From a checkpoint of a small transformer trained on Wikipedia: width 384, vocabulary 2048.
Each number is 500 + 50 x the weight over the matrix's rms, rounded and kept within 0 to 999. Layers, rows and columns count from 0. Numbers have three digits each.

# v: layer 3 attention value, 64x384, rms 0.0633, rows 63, columns 0-63
# o: layer 3 attention output (transposed), 192x384, rms 0.0458, rows 63,127,191, columns 0-63
# gate: layer 3 MLP gate, 768x384, rms 0.0373, rows 0-29, columns 0-63
# up: layer 3 MLP up, 768x384, rms 0.0381, rows 0-29, columns 0-63
# down: layer 3 MLP down (transposed), 768x384, rms 0.0343, rows 0-28, columns 0-63
v63:433514431498529465451505489454432441494485457505604600498522569465568479424552506499472585425505437451525571446561518417524516554516504491569459454480536507478445372509469518480500491480551497
o63:423500518565455540481512507503442475481445486513534497510531522450541491525547533466532521480556556462519458468433475531513492497516523470522526480463525577516476507518505503488480446544574467
o127:362606682556419533563519419539466506479454507437587544543393593389535488491528543486549501488490534599614501450333433467508497535541573462577446504409432431515478486494445534607408397483617502
o191:398559495523547500535480503469397424470453507497573508459524562534534515555497521532517544484536537529530513488466493527495482503524545443533493590404458491487531469467454525578504451474550504
gate0:493493390488522502526547568486608573592633494545437422559526461554541576501456440460379445544491557414417431474399575480487501509407497522537527388519465441542508609551551486448591452493536493
up0:419372468437552589498456482476567475465548541511476479582538469552473557607497523484507502567506490508434483594537652511530585564494494459455511470575459491510501527452524440472500478464419584
down0:474421473512518469523540589580402513494488446503601460465496517449540510455477429512497493431496446529544478455461463525506485435553536464497443458496539532491469480577473509533392504526596424
gate1:473472576438619493462466483412560449605512484569495483572477472407472498421583469401529393442523586469492477529552552453467507464537521504489559435526447416430477468403531427543586502581429491
up1:477543558568503372550467468517450471482460492644525491482500531384518550555516537467530506451466572573533525507473469421590503534504489437506477499530463485518470479479465514491434622470544514
down1:499461503396502565525609515528559558460539540586542531414537467552437444465420581581449465578393554496486533479545445461539478431456475429523526494536555500475473555509536509452534521438480493
gate2:594518555446512405572468531473496469524459519460456519456541528510422502472540497431472444483409493550479515478476484561550503554457449441488493548459526468478585492446492567543559435463576476
up2:481443408427435392627503470440460448547496514452428463579490525571488519393473430495416455445493507492498554514570533492494540538431497477544497583516523473473419498520388474563535547659496443
down2:560442487577546394489477570519459511578458472485480540519414548421404407519485639517514497421484499529445480449599475536527595455485526495581510508446538530570526476447334491446551565629526429
gate3:534458466545499520481554596516557460550499505489486541599553430564446534534531425485533466460523485395517463585445494408502500481456500436520594579435526480585645505539451562518539476463524527
up3:550469356514510570485491498579548490446514466513513476539507424520425456549472459518570521566415526477569449477419512449516589556458451481529564502509480527486520529526537520489505551412476579
down3:501439513514495520548456493535420453520579510510528456438535513520509531483508517421537485404522497540501587488499586535484555456570517560447442451539507479420490549526587429504466370526429462
gate4:477392560535490536491582532495539560534532520465507538547487453514430565478502440515441597404575550492500531550494446571468494463581487484503563424536433372479514536430481472526554474587515442
up4:481504435451471537506528556552447527584545468509458490528567490542579520467473517530490536512520489489506483450497495546503469516446521522565406478540481490461559525537491557458492474515478471
down4:521555545497480543551443537566464460414540495503398523543415583501445462430489446588567446572479487546411486470455491506505431637561463500507527369509431518571424536403498496561472541513508565
gate5:504489496502494442558573518512544557501479468558549464563507465490558511573436451555546526466488523514445455442445512508448467503483531489488544475541525541544578577496521456554572625444465537
up5:576467346511489443536475463559579479498508559495485536472535450516518477563493517562566530506513512455502544487450426479471595396485459536542522491499482521519498483479584467480430548439487493
down5:503484636462527501450494527470481422486477504483440468544509519599494388562439488398420507413517501517491515515594516528424521492525583475515440438473598573545525441511525531440499436547465494
gate6:591460416504484447537563529519437499544592525537474439566572471516515582542478500526432536527485478480499495499415522440456613488424472499468481542467492463468484545432460448409446359539533507
up6:487447520427579493501464466407452514488501453535497511519422428510473460573505505440449406494468377437471467496498569474474489449584428505497464408475470531488598550543435459502593405505450452
down6:479529538528446499481455493550467534420452450488488489548509466453495487481469489608535463518457531533477461477483482514523488497442516529536525447578520573526474463522517531565450576462476568
gate7:484442401566517449482471534421569537622615537467509566529520501468497548477479453445528569469492538459470514487492588543417545448546578534481529483517483486528523570545511510497495563529511514
up7:467440516473484434545481462460590526580505524503539479547465532466464362569484493532579460475474581555473417550494530505478509553490543494417496454399447545493604492495456483557549463476452518
down7:488483510455542560543413527452511476583536566584462485512524494498587408482457458443450468504432521551547520556449454465530482470476469505512488533503483452508466439512456514533486498443458547
gate8:488487484576556453346491504489511504512466470478470542566529453484520453551499444413534566486382577598354489445534526504529561575521536478384520617508543517547465509483480523498458416491537551
up8:536503539496486576483447504552483415503473509520404590520485470457556545441525534394502445491476475548489540511517607546432378496460506489485503483423377596433505510446465470478479435479479448
down8:495489507431536419509561461505580512449485541510556472480607542515458385553468538586440521542382544450531424558489488463449544510388457529506523519566513531458516493533542487504633480541562538
gate9:462567540524492499532525586454374505519518483505441572523498501483576408482503479539553502488444480495473464522467534512491424487499580544506451567451547538506537465497522470461550525529528396
up9:486564468569497447472543522476509544567511432455498514532457497541483556575548472515436520483459504544513495482420414594398546464495567541547477440461553489562527612533501521563424456466509616
down9:578577569566519494514467524509483503491408564499463531433575467496515479390442571470524486419525494523449493521582532473543431503479484520523493534514464451475568534462590510422544494473527449
gate10:517494509469465526529531542527544519505543486588440457503447556485592529539539437531625527536500553527544428481503498452549428456495562608380531440581567529484504587455341500538552537465519600
up10:434513574453488529469509466478402436439558529501522428413461427506549505433405490534407554447584468521539491562501448461487452483602542560509513537522490499381473463473568488457596533539481429
down10:437478522426557558491514534449499531491449463494458510643564512484469567542506500458554464439514543505516454440542436498481524500495510407449515528464565424525514525498531454556532445448513505
gate11:591516491502551535519547501538543449565475503492529436489539473548516532494574506481576415595476481448530522592485491533419518497471512519520528466588445439549482514489509569534558585569418456
up11:492469493556466485477510564455514454530493494461420494463414490496474430467517498521534430458529539483520468546594493520565483503475447478435566554472478516447451529564505549416450479498465509
down11:361544498488538467536367488474482535430527488389548470477621506544474527559429455527501493503551522483451489460457444535516460536569452511398437509477542531475536485496472439455529571446535529
gate12:561480430463513541485554498566476501523565487585520447483480458549583451453504495499511471548592445461524504507470530511500531423532463580585675518588542494450568435391521452448425563453476384
up12:446521573442570517422490616465444511526542535503510488525604401479573430483554449479435514565530456432421421524429456553424503514528571515494480574477475559478420520488431501431541490457560443
down12:490521551540552468518461525542549479524512417428511477492476419600481497476470516502520485454459509508602636495425464475511387510551462492485591526423571423573560530535505605628482595492553520
gate13:471537568449541482565487469508535499561452513421648470468493499452417485527486509522605502539436487491550518312460503500596459505423481489525451439425533498549444515527547416527521487513524492
up13:484588492566483562544490484378361496539530475494573508549490557458460538466541433497464516491490570448511498447540556598476439484423417432438530488466517404574449467479518497494514500407578499
down13:437471534440511529625460512566535472545457503519575467563487465447505483478416483481506522506619507521459522416510568514552530539515473462492481480462522609431553436492461447441547481444534482
gate14:421511550476493496525547491493485431542540477485462570547504517448502481454555461585527559518497598553461464435543492423502529438468615398481461457560421521482528505488487497538485560444525493
up14:471500508561441485610509452536436516545469490461518587510487523522509428614529466486472530455512578523481450551582435532420454447494479468465506520522561582436463451543427563587562562443383503
down14:470390439531514487480514610603479426471457478513581495454514493431468557484531491496524582461566406464582514487482523523512532514474595550504464525546599429468545450462518511490517523564474511
gate15:495523506483555532434624541466546473511555463506530509489509504443464488357562514499459415547468402460460634502478432509589524610426617599477464571505468509521580514523503474472400514552453501
up15:497541525472403428465482540491440460514470460519516504368520451468575593471503493492498421531500561486500473487486482543424513553555560550529425514502525532522494544560443507518535529487591438
down15:510568432512535519476569418504523483556478529541463503458461451509451452455512416528507420536521567548494479550379428505593441526501501546502501593460461526452476538430506487540496527531435514
gate16:552453486433419557568539529428492509450579519471495532504487470514612585479444443523515460486485426516443482520453506399385593490509578416514522485456574474459587427459484457508504532515447498
up16:505498540510487479567388496434415401455458538542434481513483468540548523427500482512481449513485575457454538515583513507545584500417467469486472508442540502508649441592535493482497549491448488
down16:501536496516464652534555566546536446492445460559481561496544525497457450536538597478537506433413468515609496449497490506407416546464534530455528400534578469494541516484521443481550533481469522
gate17:457540433584560446545507526470573460451513468615492491505515460492452544584511483420525450455495489555464438499477429455411560507497570543425486598446577583470605537450439597479493484567471525
up17:477510480443430555453588585448420572538471463430492567564477573566458509510611501518550531362565438485492497514556585504410479487464540432438516455546503520472586511513490468489578442562471542
down17:558512522526426462599494473521454477465459566440501505533504492517560460440392605437545542548587602573438519533438436464536556480508433520522417534575477468470456518472555584580460520603544481
gate18:523487459439491564516418475533529530466523456491559460490524504498491586451543457459413491457428476529499413531477432539466533518487497355497551478489544481574454486487466597460508533528526485
up18:492458434488503506534524482492471416530466491499423527506535491523487475473554504432459502547418479541461524442544519523492421502486584582519449517635515523487399542401486394568499555576642540
down18:507441483480553414362554467502473482494568522558541584452473453517545524553475515603524497566452522441471541547535471465506468497474478523484545515484475542499529529507494493558561514496473512
gate19:439597525626426471542483498491462430566483554376462518581569473478505475529499409551371451444598439443514516436474517584434527464516470521558576489463494518507469398532439543558487526532620528
up19:458574538651482439518454456532458477543514498477476560500537586516520493516561447533446483364604463438595475509577500506486563524450431462548559516510512539486513452494486534649525545531603506
down19:499462517421520598526572496538590559508538452567550558481452470482482512450535509390506616537446522533438563449463527535517522518539549613477494526504508435563555579565510531495489535504410515
gate20:515449542519501606608506466498555544484551447498515506464394506454524541553472482476555556510510498462416547417443494456420535507524567465483569409487539396505536519526513493498439499593424565
up20:602436487484540515508553572458487522550551509474575564541560518558471522399511438538393449447577517529526572470439616502467550474558567521485641507515425419432412389555504476464585656591425360
down20:461453537564470453492532553378509506506595509447495629581542605512508489542497448508441545525547444479597470578549534486455525522448540512452613609484436503525543427465484445469531488404486438
gate21:521479475472511461510477475488425539540515494576531534509529520516600550452520466438549475576666439478575474498524526446511507531504529516471566561510564473493550469431467479487437525481514497
up21:545545476501506474432573516551501515486444448560550531553433526411461455548506553537540449533483460529609512514413531499544530500489525486480429537462475430601523481438553495549469459450472446
down21:497408491438545435521546485438514570471436496443464401449494551434468447542523497493513463533496507515404500497507454493520445529555422524529537451478473530429467523519452509427523464512522456
gate22:523475574495547435625552524498464560550517483515476517546536529473596485469501444449465497494475441604466616423517499476571448573496520470543457578490547590498628433537472459471522553509533448
up22:506460518486551484522428499507507462558501534578527484569460479535506433522478478488400415479530573499565521465460426523544504484382451502587589467475517498407540519488510523547454477526478424
down22:539426450489500434566486536482407481548498510454460513462526472478486541493490541438470441512536523541457552397430555518561507434617484468386454463519445447492423577480427511477444517436440449
gate23:529603390396502571518512526460502574588556539406524494477516547480515491513492485429528507527572480457431431499459489445504486511535542454466529589520458430523531449571496454475542549547562440
up23:515512486485454588529503502570403478480483480581453536411469540459537616458560524505569517500464492460477523472520476506542442410475528544508474580420467543449439497444539502485482549492483473
down23:504472490541491415416500495450495402478480537597477495563468473428532477490503490420548514571491516488441475493464458541462492456528471459504507491569559455578530586534490589501441497470526423
gate24:411441554496528495551520522513583433442479435545462534559496403532517488537484468483479491493482451495472486424418523503466586548470612505445463537511533537483535510537372562520404520597531410
up24:431448475402461357565497529481486555561432382493576473539526487588497523571522482499565482396511475543511472431450530517542462500574533419467521569546529521431545544486442413445507549483532394
down24:513528542487614585530433441531445507510487464580561508568414458534474513604535543530481494565622456505470466500519472424602578517445494528410431506517556454594586466517569521497471549532502507
gate25:475477524480484498457447542501437487572539488488496538504565548488432549493535476423471446474534503543600540443529460483459519540506544388531552519548424444490526575538380566580535507548479496
up25:470510478533421474518577428471553440424502503606428573452547499447534489589530532582481558507472525487560502430587484494568503474503525642485460570506477412470517472511480418498457527522593552
down25:459537479543460500499447474528520408609403480535441536493416450443567497467505450484498484561503493458569528452501464459510560512535639480553509438532502556578549528498494382617447604599507515
gate26:460472473548517519568577451515513539573626489519411467489456510585587548473466528461514543454569476419516506432490499528500463482405494509580512457462540429540433483466486471461488460476538547
up26:481500492547444426493462522468495587424596478505442483575550560563502516606521509412416444455494524462489400565433533399471504533501460527448481521519605479557421497547522528609525548496549602
down26:496467476478482502481602553488522444578563392571533492499463429494526480453596569400577577524534460450434525449533563548501520395406507506514401417468537509497479475449523499460540464527563496
gate27:486395440499538451483554468450535514504515436574582493463501471478453564448587423469450451449523517576464430497583487517443465410530520547365488572545505464406508543430441427563459459593420537
up27:450489532505557525509456444508530472533462508442421517464381511539393413523482498515471525400525518544510478530556502529496497527469529537554460469446507518581510466457504460592477473501437522
down27:481459510543607489451419475589488455510536598478462457604508546568459511532513377473450519510542469481480480480431437476483434472435515426438553459431461524491461516460445488467515525528552486
gate28:538511456586534427630527506517562529560537418468492472526491461511511555469561447497587455479429472555540537454407471462532537527423419451575551423508548479540502517496548447440457533496508426
up28:430558546492473567460494558473488475469453506477578526514584466470542502555494522600464532491557521455468481516523507543438567420494533447550496554483481482504514485521433527539455437435546522
down28:501490471552502471527518565497558483496525401486545451373557415420527505606543522507445411544456410512516497413515457452500548439373469453549517450539476551479421437454481523509388522483494453
gate29:469506554435435467551505544499428537531540474463470459518464480526598526566469460522542504428386488515459471489486452484473526565513499531567510527492461543558527513550390525479446504471528520
up29:558378514414527537559447529484496489501510541525408451524552544521513477519524488538502463545467481560500455503533525442554552446486476540496454529407575519536522462515375560454453554576523454